config = dict(
    n_layer=15,
    d_model=128,
    n_head=4,
    n_kv_head=1,
    head_dim=32,
    d_mlp=384,
    vocab_size=512,
    activation='gelu',
    norm='rmsnorm',
    norm_place='pre',
    norm_eps=1e-07,
    positions='rope',
    rope_base=1020.0,
    rope_fraction=0.5,
    qk_norm=True,
    attn_scale=0.22,
    bias='none',
    tie_embeddings='early',
    parallel_block=False,
    extras=['local attention windows', 'gated attention', 'exclusive self-attention', 'value embeddings', 'hashed n-gram embeddings', 'an embedding shortcut', 'learned residual scales', 'capped logits'],
    init='normal',
    init_std_qkv=0.0603,
    init_std_o=0.0,
    init_std_up=0.0603,
    init_std_down=0.0,
    optimizer='adam_atan2',
    lr=0.00227,
    lr_mult_o=1.31,
    beta1=0.95,
    beta2=0.98,
    lr_head=0.00865,
    warmup_steps=400,
    schedule='wsd',
    decay_fraction=0.573,
    decay_shape='linear',
    final_lr_fraction=0.0,
    batch_tokens=[8192, 16384, 24576],
    seq_len=512,
    doc_mask=True,
    train_tokens=82430000,
    steps=5243,
    dataset='wikipedia_en',
)
Each number is 500 + 40 x the weight over its row's rms, rounded and kept within 0 to 999. Layers, rows and columns count from 0. Numbers have three digits each. The size before them is the row's rms in percent of the matrix's.

# layer 12 MLP down (transposed), 384x128, rms 0.141, rows 349-383, columns 0-127
083:487469502495498489604501454566317528497472547474460499550514494504523494560454476497496438505446454447514462470484532506468534513548498485585544539474501516513500519524479480568483474593485484564477453397511553461468447515518444400542461479420505539506496465548462522466495495475557563519480469504481518520516488460453487576517484460522470484516503547511476533502478513493523491491487
097:529483529467482482512502471469392491442525502441458494555481497462468634533498494532501495542532487557524440530502439515497451501482436513417499564427483537462563567394483486464465497456500553538511482543517515519468516538502535481431528483501511469514546506484497451545475434503480545500468548490477424534454478523499541470468527536449541472457447564572457508529478415478546494478479
086:517561482464525482443526518499304511460521576546466522499475495459509489550487498516467464482508474548500524502561508526497463528477476512438553438469553473501533532353487469549484507508510491508559564488513544540446571429487463487464521528523499461465434519541491557488540548527485468486469450549451434481434518554469492500514502553510468543527500521488463486514534518515485510468492
098:503499527447409534515574563548484422528503560529432437517479454408537483523495534487557478586583456559441510500537465547514504403496563550501545466549544544498501530571503486491481521478548514537530452559503574467468549452469529512492475598476513508506528463479514530519500475533522498531483523488520532506530506545485537485508501495429495562530472516499509557493485431586478531533499
098:500445452532405540512530422551475437475473512459514438515520454487504505527496501492514477472499518441450506472509440552441455522526498543462525498531510505497497596532566566485526510511494563501480463527536530480515534457508449475579479509473400456539439525530423461539515441506445526451486469585510542524524498564498455471527478478564583528526588505414488468527505524471474481452473
087:512439533472463527480554536530421484470492566568492557526458473490459522501522651521542529407552511494548475506552512528495500520516573527481527471467457496469487563571511475538543477563514459499487475508452530566455541527507493545513494546488525515461447483492475530512488449456487466516488552534476463513488446512540567567490507523494492548489517520537445402569435492484542567573483
090:455451508527523472477465470558371515499445547425488476445447425448495493532500470524505483462480498467543513493495530517544480470492533459469485531557449477529463463443532502412526520507506520526459510476510528512534512477505512517478553465543469481504539480554414424525416476504531510488514502508503417422458467562527483408427501532525527526458460488435550574567443502513496497542564
126:460553512513513481481540505488472494534501543527407467438474533524523523555453514536509475523477412486578463494475509517508525468525462506481490518454475534576479484584450571546550438491557543480452563511519559453509513414499515455515524491461522496509510522485494480473493557577632470537495444438470483491571546422518522494526483498539479501545498524515529542476585458438517445534451
104:529491493405493532445504488513499450536549564482511490539547526490517487446448509472498544539507490505520449430540507470514578502449436493508529441501562561486526440586443530499481453524440531521483492476460566578505535500458576528483460492569455460500494462488549466505484510478560467494534533507491445493489560583491535481462512545442484460529509501491498517417377502439507564508437
105:458552506479479479446523529476563456524532512532512443504471560493504525469521475433524461559504480486518515460550502523521425438528497501452475572460471580477424520564484448474428436528484498509565522607446486443500488422489507522470525466497414559516503522546508531523515557503490483505510503516511486540550540558456499465484466571569518476414478530513612522502520474483476554558489
100:559528530452492475515554520560541542448561567469554487468468414502439520572547488458581458471524545496448513493474456545463561525504532487503463503545461450403506476569513505522493503462548579488506513499418508551461527479501433481531453475513487494530447566564461437462473522530499502512413571494488469481526537469478455475463459428447509485447444494494511464468543488533530465479513
110:471494507475554511547460471520438624540494523476505455494543548456581460492487441487513513533494510448573498507502520532464550532514446577517505570499522478536535486559446442430503508490538518438554510486548491394492441508447452483502432553556504466474543488525502561462495471541504517511466470520530498511467504513563466511580499497460492492553455593534548518569522481469485544555446
107:547472458457537546511496543496492485510479552496492513469569465461524468450481463535471478471529462441419526476554505472412576423487568482439507448443520447549499464487481595483539438475509558533443484491463483524467528481517470481493463550429480404509504482492453497499426533439556581499480513484523504455503442457490524487428522528505522532564483473463481455496541544533456565533561
092:619489520480476575518525539489548492521494498507559425463502469520516552439534555507479498529465475474578497540554531545467550538441499418507567590442561558489519481504492499521561497475491454514494443459502524504512519528508570500508509479494514467567444498533549498542540519511524539489525607493552499548484533482494521447459560546437427467504501529575469528436477479446538534526468
110:543407538490437579533577503520520534478469545488462467493503443520426549573489483555543461453499505480490418450483515466426484549515449536573499445541553486462410539489522398545458503476503468516542481501450516541480457500489494504485485545480511482546524474493499562562416472487423481496547479495486518530491463555428492495546515463517503514472537529487451528513508466435416464473496
113:536495510583496515574457491539485511511437510495510419536517477528493517515528461511501451535520468424425538539432529488542484524525430518475590521413471500501459520609467570489478484482533514537517459486502535482550510540431523524495519515526444574451525495509553444509443533479455487558494458482582504548550510451485507505570491433458499436523442509433476455525533480479574466491486
107:498521524599514432444483522374558503489557518505478479539476411481506438515518528450514504484544474482486484567494542491465485511488485490585471470478503537455495418573524483479487535525529482505471529572512502471475490483488455523482520503515539497559550521471425473474562528476431517499494515498530430438465506467496467482469483530521496601470584439528511532482474440486430456433582
107:543511557471475507472507488475494486383418545477473533554530428507495515541453427469576504531556543489452449504519490447474512512561514525534484502528442474524506472546440513461540414482545408480535513545502455552498538479538499573428492477487454524518523513456475495514543490476432502518499533458530514500501506496589514494559473612413514548450430516485520492557482511547485480524514
094:479444508529483458576466488474575479403432534492534496474449457517511585478526543530507521483449503499497475516380527518411535525511552531513497473522551476496560503470522452509595497539484470537503518503544516565436498581457528521563422497472516502466504500487499482526476519470481449406515478544542521568517449494467457492497479459527558527495605471484460548502503504500486442445481
103:450470583515534446494560529518488540452499520512459462434429500490442554474509528501528533535519466411498496487545424544459470426533573536510516423497500542504481409403500438525507509548549498473471575532543514535526521476438491448534556502522535492480519384485476498489530521552439477398528540492535542502499502470469477514508484481506507512558516519534489542555486488529517464526569
110:485452509563481475536471417491455485504528510540569437526467532498529458470454435447475506516531531551483448478489509568450458541565511480482453492529537486526522532515506575532542470548510535489532499492533505518574559509561506496529455504471469466484538597452542518542525450514485563496593414551462515536555506509440527523469452549463517482456543527500485421553418487453542426519515
092:495502503484486500444532447420521453498479465463449485473544491469501416519554509477455461571472503546545528528555470621422507441542475470543398514566495477481440540575562519558541460480430515544528541515492468521502523451511535526536517501478472501557501481486471485501542518506556462515464521484448463527509522444530463511482491487453572483548560439492529517589435480563500461512482
112:510558542444482455516532485498529432463467512544576527599469446566461524475507501483535488581467461450493464494467468488484468529501484507483526501474496487477492539510423460543577468536486515459472551450444506570515481483468561541461513478574478469491572543436578563443505471520536484486536473497539522535589499424513566512463425492494477472479499540527464499507526379500553498495510
111:366535368467520418545504537505504457494500508478471508526447486503538496461517486476523486460513464550541573509432504492506471422447451497543536475483495483465506429620491506462489468446541483574506526524454494501474552526521479468462494457472461490548474585536498477533480499442593471530471441458526474518449483500466475516518444538520496430458519515514524511465530449518528540466512
112:524491484492540590480508455432502527542473541441502463503556505475552524481524489496588460499451464491540439489474532517459528518471499465548512491536509493465517469239439478535485506498521523509456491481533480499525542465516476493537497485535476454473535437460498439524540463497518521515459529466487518510472490481452484486471485486485467402544478526509475454472537464466477508525515
113:504497487497566488472486441546515450469416548517529557470499562534538532546552493472547496528576533529527513436463513519448549542554530545396450562534471497523543502463459490516531533510420454442451445456487447512512532533541498442512420510559494510563478515510489447516558520437411525523500492513499481483552472475463504511474505535521500533439506516463516512451481507454520505388421
090:558419521544487464515568569510355569506511503462483446461511457427496488542534509514524502526502493512518524528497561530450520461474480501442525497552492485459492456371506465502550495518517434500541511468564472530496500475470456489505455464577428524468505575499505506429498553476416462502495486521471476503421535469505529487524501551490519509592429528498448517539514510519462476473522
099:422507462545500489556521468521548540463524551498474530480544479477490422547533443503516510480470550467546563483496498502487503515541503490489519535502537510473529415576458452486572479476448430543521547458439470472408406555497539493541477497527422537532525526513460526476502515494551492522556526453491457528496588530501506528548488459567597503473457426516511475530512483463587431470519
101:462451602488461461498540518528547512534533551486480455478537432518490546474470517485527586535472382469514483539508484510510555473542519530502444461502473530483513513359476481413524500503577495475555492473465565527492592500522488488501404500539481463442603520450499494453539472548483475462491473500467481551508571542491508437480528534487495462454473462493515513466524499490499474528463
102:459582516546473451496519482469527502560494509376482513502401445591421529514561492548502534467478489515536487513496545511468551480458496485519529495555488482483451474558510529500486445531451472568521516490405483499506430535534456496482516418487463540509501489535447458513506481505515520563479514489405474505508565556506564520473455531581460458472393508492513510528499536505461466451509
113:482492616505485469544517467523580497457536486473493527493515521444490518447494543516505573519489551529519569539466492505466465568450424500538503532479466492457501506557494475453427478547497469479526595523476516574495565492532597472501500476486561518457531507484509475504487482541474496430440532572590468534570461521465492523588460497494552500511574455453480474431433503522529495484491
113:497469486477541555562549536451501574481469435452537416547535450497544549395459452458462605491429490547487475554545503544536466543447456446473497500451523505545477497424520506502459527485483505552501510462536518482547506512530474510525441580545473500541539488453572581572500500521499531493496511465441516479559529466528451556454496513496533548506480527524499529538434527457455524528495
117:493497543466470519575487466475474522512530515503542523540508486490468525500481528532427440515463531435533584527519473526620451531567500452497572441480412525550525532587525526517449513468466540523486535505492483539528460455483441513411502506476520443520508509478551492427474454508542534495510507537432525491536532467562542483485529493451517491539525388477435404478462520500492525528450
100:497444560534496457561469521494453450436550490452507482561503486550510574511450490518478450565506518523424438473494513511487491553592550501491406526485465584495491543537483503444508510495490507472483533501476568480542597531501525548562416503473494476503558490426467570493574467504481483431520504480498512438537495454510458547455453501436524508450491496524548449534497492440519456542549
103:521512501510536520540480567512685500511466519530477474532537465539465516514551496409540456470530561526496440497496521463508544514510510424501532496497442546522547539428446511454536467481523483472485570549485470490485475457533437521501491452481574470513595476507507436578554470506524549469541505541561486549469536497436509436513504445522493507460449494536510525508581486499517527487515
# layer 12 MLP up, 384x128, rms 0.141, rows 350-383, columns 0-127
099:482523506486506515592481473482510601529445457495479562521471472569480515445476538496499484465540452483413499619463429434429533476516462497542529492506471474452486522498570453494524514513514457488508444489485530522469432465524508462508499457472452499519390492488534532447451478498509549517509406435475541512561541451520507516463527460535492484479541482491527527551453561592447489531479
097:483517483564505490580476506502488562558519471508485504475507476538558505553580467550508533520462509455507499578473466498512525498496528495526439441595480460553446535496441517520426504514478385484465536560520503485503416529506489501531502478498437477541523500433526466550394473552445528515517541459564472518517430504539510494505479405425479478540504476485489546536495532498427447543538
101:492537520414488519528489451497528510460471413498461428465509473508509430462540438441492476403548502481489465545517489501485488564509530490503490393468445459504536435507512438530437468473520470511584459495538482557490489475515478457483549486485534528493469552527528464586486473506416467547497499494495532517489490513574523489400467530542508485404499541543541491505500476454418421484485
106:460516543511470479454440504473572540473516540527485449439525575526402517530440490561516450473584537508488416462465553467543485439507481542522494510574527481507499511505527515499479490501586506524562514505549476495509492451523436531471536481527555465523556519424522476517397513492497488579468473411494553482487436517500574510489471454450525555459498513546460428506457472489471495528456
104:507515493496521545488475512530468572534510489459401573479517463551472487561420483545486551478446498512494531512520489489447458582483452478528505434504573604520496511505442504507501509532493452502467499530534428491602478483521473547476439507501420511508491487425518465459469545450476555484449486429491529508472507565475553536446521499492575491477462416545481543567513524469444481448533
105:462405520514520563550437527477492490523460502471439550438543558548516443463476497510431453480481480458491493463504545529493452526582532499428464465616543592523540486508564496500444540502511490468499545494533435454487565432518517463489496520554428515504549498441506502445442461541453512484510504456500539513494464489422522536492517507481480535530478458444504533582451520486482571524475
117:500563506556530465461481422506540501507478500462454533549566527477515474515453455562476524481511443427520442527417503431473503519532452416432516423519505474521493425500485557540466563457445507420491477521441525507489532520521488515582475414554521510434553548465549481521488545477536500559555470499493532517519498490520502544498455495544549509503450496600544466521451510471453472499545
102:472556477494585576458489476574488512467505541477538447535514483508540486464535473505432489470494516460536444506488458518563417537488488492514506478590508398491445461544422539525500493525478502491448543443499528493524506456519497433480474585545469472493490561477574518470495565508504542515460483512466470446467525521476495514514464553519509538529349567520515520500470539527447460562494
090:476519479502488496457448502413518538479513468501441526549515512469454557534470469632460443495464567482480520478518512527510525455479506554417395442453552531520468528542519464470482513537473511486537566521518451436511556519486445575483442487510525539496404504545492421494489466501519487470435523430478447513565448521512542465453509465471496476462469489502479498450464543544534527550549
104:529586530548565453493482550572583488502473466458490472516536523450530522552459412517523470440548546521470464452572498440515472494533481470468456515560500524547534535497488544425507550442480512460575533489525500408455486563564454521475499508468567463495490488530490449556491506552571477463462485443448559489494470489476491569485498539430493490446439521529500449526533478504463470539505
107:497421490503507464526468473525530539480501571434511415516541487531490473593477427471484588508521577495540544480484494414483432539418420450514538485485522495465431468555475533495459436439560500473473481492475523481439469558460525494510506466552461450519467503522503467571466506505489539455465515511456477530485498526532518543495468547545489470517466474516487488520448506412426415543533
103:453544474414528461503486525431526555546484494555466535471554533432495396430493481548483569494492457580546527529474543479478474489521486528538451458497475455529502520516488538439501506490447447474514534522559526502466571500538499609485477502516510551473491561512483463485456552422493513539419471503492526525532483544471508519508449473478493492442512580551559445520528571528413480529476
095:550527512511569590548460554529489512541513524512484544480513489513511505426464457490536534515549464526507486457447433524542548496462537508480403568504564548539458497519508477487447437490428494507508525541548499491535442509458489542491434473492508511526562466439583433497430476503514438510571476468437526476498515471539463495434538487559542480474566540522510498521421465498462575538435
105:503526484409524560500525447582524580483487517519510483513520517475420494491455453508540462414564462508468399457494543398458482466488496519475492491491512535497526459512532495483479453523549421523485512376510538499490429516482522439455487453496526504471489459521517567528433474493518481570477489473464502534510427511493532494468481528546518555532494517473470446501495485511382442559499
103:500567477467559500438493497508514549446513518541434505488537516560526557471548465591457437437564474533488530498516473479467540526448470450435508507449498563567562469512552546504476511495491499485533511405529482406551464503518515564464519410521522533420479515505501450535480521463543467505502435477514508538528482563525527476469534495468521538509511481481450412523472529514507409441444
102:488528484507541552469487495450518506494497484434467515490510480587531489421424434566467496481547499497514481511427474449488514552466509529469466469471502478576523538500510457499511491467509484438523578472508510467438482485442474551466557500498501472426461519438435470464453481510490491459457452427451477465472484460481481536504491490634554567500434431556457490434531569485523494444548
098:461451447478549505521508487487545560454476512508535524514527551455555450485487539518509538459448499559545507527490521512475503534502499530465537492544484466515501487530535560550465453488581508536458476522471504438530532484482539448504411498487530559504523532532532459473431538424546497533564468527435505465411486595471469520481527479603470470441420544452494545566470410531562464508478
094:592490526467506550469452488614511521504494473468471510550512508593497472413479524406461386485494491484406473513517487470545482503517526570417483503465538564487476516479507491484453435497534450563516522445477521559509481449561465460523494455516447471490519518476494494501443494552516520577539468551505522549489451556504479517501444560535509501427561550470473466521508491472488505538515
108:509479441544507465491478521460533492503502465425462567543521490481524517465449448510533451516484480481474474471418516466487414526546546393524451489529513469531515535532500536412410507499544542454526489449586602490398506552513551500404493498556451480524603494453536466478513459505527473482519502452504518484517460533493532525515500511504470528521496499529466479514516477523454468517599
111:522542538519538492487510500563556494468509499409504481493537515480492473496516487485446459510512559561480496499502528485505450424491501492492466562524497528582443477532467491438503412416441487439458500520525482514502562467425507564487488530514494407489483575524529455573425510546486483503460509441495538453533449478545488536504574497550496497534427538535518433558464553418454424491501
099:560474496551579591532474509602460558495465515444491552513508553477532480482462482508484508467433504512476458485516444458490451490514384484437503500524583516513514487471488593494492495445526470501479461497507450431499463436540498439404462481558432464458528534476490464544467542508492510558505421426512500449593484546473486507461458480488488505456534481467469529518495463498480523509471
109:503432429506549502520461462497540529487514511497576549437573480539542486509474471537518521368549499549458497544466497480431487588484520546440481487508491525548510444544506530492438472517457451478548468460532505479398529538523505498515558475528485445463487533514492570468467563473418499501523476501443566447526460463542432492534508527474481523476494493540526472470510443437436518438481
098:429452566504488475525478479545507533513428463506482547468563430508437490491508486485452589494535535416436463445585536495515509509533543465472453411464479519523471536566439515463450563453476466519511561480505514537480537543521502530554463586603490548484463558525529446520485480500491507511513503485471501532550464521475581572503490516526494472559521477511496515540500554494532408505495
101:451539440509458458484494521549519517529475515515582410568510480503441502449505470522525584461519435481468542476495504495536523522487451517420470450489535522545454498682529537558500501533560506530532541440558539504505496530487482548493425511534489577493465557491518492523445498461576509503481494500539513482489453473501505502577507511561508502524539456516554473498508479569565501528500
106:572536518521503555474496527547554513496543479468454502524541533460480534532450505532444515448523486503510526512456433517549432494477464543537483478514648482458460476525453498535440491440515475517498517506480546477533516534498521497502527449592394528385463534495591506454490522457465532566514510500484454572450498534512517510530461492521473496521441551557482580535509456540494497537534
107:414496409421469551506401483533485582526444472501499456519523508497457530530520464494467546505493494563488450543476523524545465492487554525544477474487515491575397513517472540518406504496505463464475480505516456476536509551514607539507485472468468446527561544470497427544464536475475514522472539531504483548506403550494476489403519479564471499536502465511434471499501543547535488509518
096:532436470460538602482511457532507538519502440498496433544546532539491432517478480513494528460583456417529463494494431493495467502491559472510461436462551506572429532507592493495475525509518503491504489460475463535485444498549540490444560504514517477440511505459552520569495550524479523577441476537519498530503505553559495476513465512497527432459516509494472493419482412463408530440536
102:466488495509533458488526480504571531495438445477482548501585510492413489533519465537523490415580536516399522515463459520497422470485491432477467493462519472539493501534508454498472524508470491496400453426522467502478482563481581562508537500410527463535490471514479508482462553526471441477533560437479605535554478499505476549517531560554429522543463505515499496484508471515508518542554
095:538471532447559508475480493462496564404480445528467509502593546460526502450418378530503474495542515472385476494458469506532431559470471514492508508506523515521443437503474556543492521514484482467496542430561475511455487460476486456462466525557553461463443495468487491564488501536545510476445542517498499482490428478494451487513483462523529532506488477409448442486519473449468464571524
105:461461508421538526481483438488493555455423456410511599429481557510563552478473526498484506471522471450525520565524450470506516504644536506438463431552521493506482473516515560484495427507544454503478548469495465532507559471529536487524481518513428493464474564490532494446483522537500582513506467562560511499488522488557472545508500511504540457540455441527510462498479476476571513477526
109:424583501488519491537433509484502557498504486414568458517528502521400454502502501448483500548507466535535544550485392421483507541471503471499507487538501500476504503533480510501457447499516524496545520469484506496507574537476466508507492473640506556488512533521519581505453608493493529487476466468432535499513517528459491513492467581495517541422480545515526456524448483536424564513548
105:473519455505514562437479437534507528523474446459506564588496508501505476485449496496495544470487562475493493470517446557549500535511472437545485473473532492493446537536518502547532497421545489505490528454520477522505450549420523593516409452442504518488503517408527379525517500486502568548547477513480444500515516527493453550475470516491447414428446450496547494444521575495510476529490
099:460482475471513510480522473480525529445494543449407515502536498466483475499545517481449543513464490533552594499519562471592524483504457450443494481511543519573564508521506440549428471443570508513454516516494467457524508453526499453449376463509539472470515561457527471507443553457538538520454452482519507525462449518486464491453439478472563472447476532431508514483444564427479502542473
103:526517427464557603529516502481542557555472440481462499582567570444494541529548523493528465508582524511428484505481484507497528590484462467453482432572506536510532448531498477459535479444508470536472584494504455530502467573432513472517495455430479404529542470425509476469474503483463527508479459467531590513459496494509498512485439495542504532496497475529483484454503489518419474472511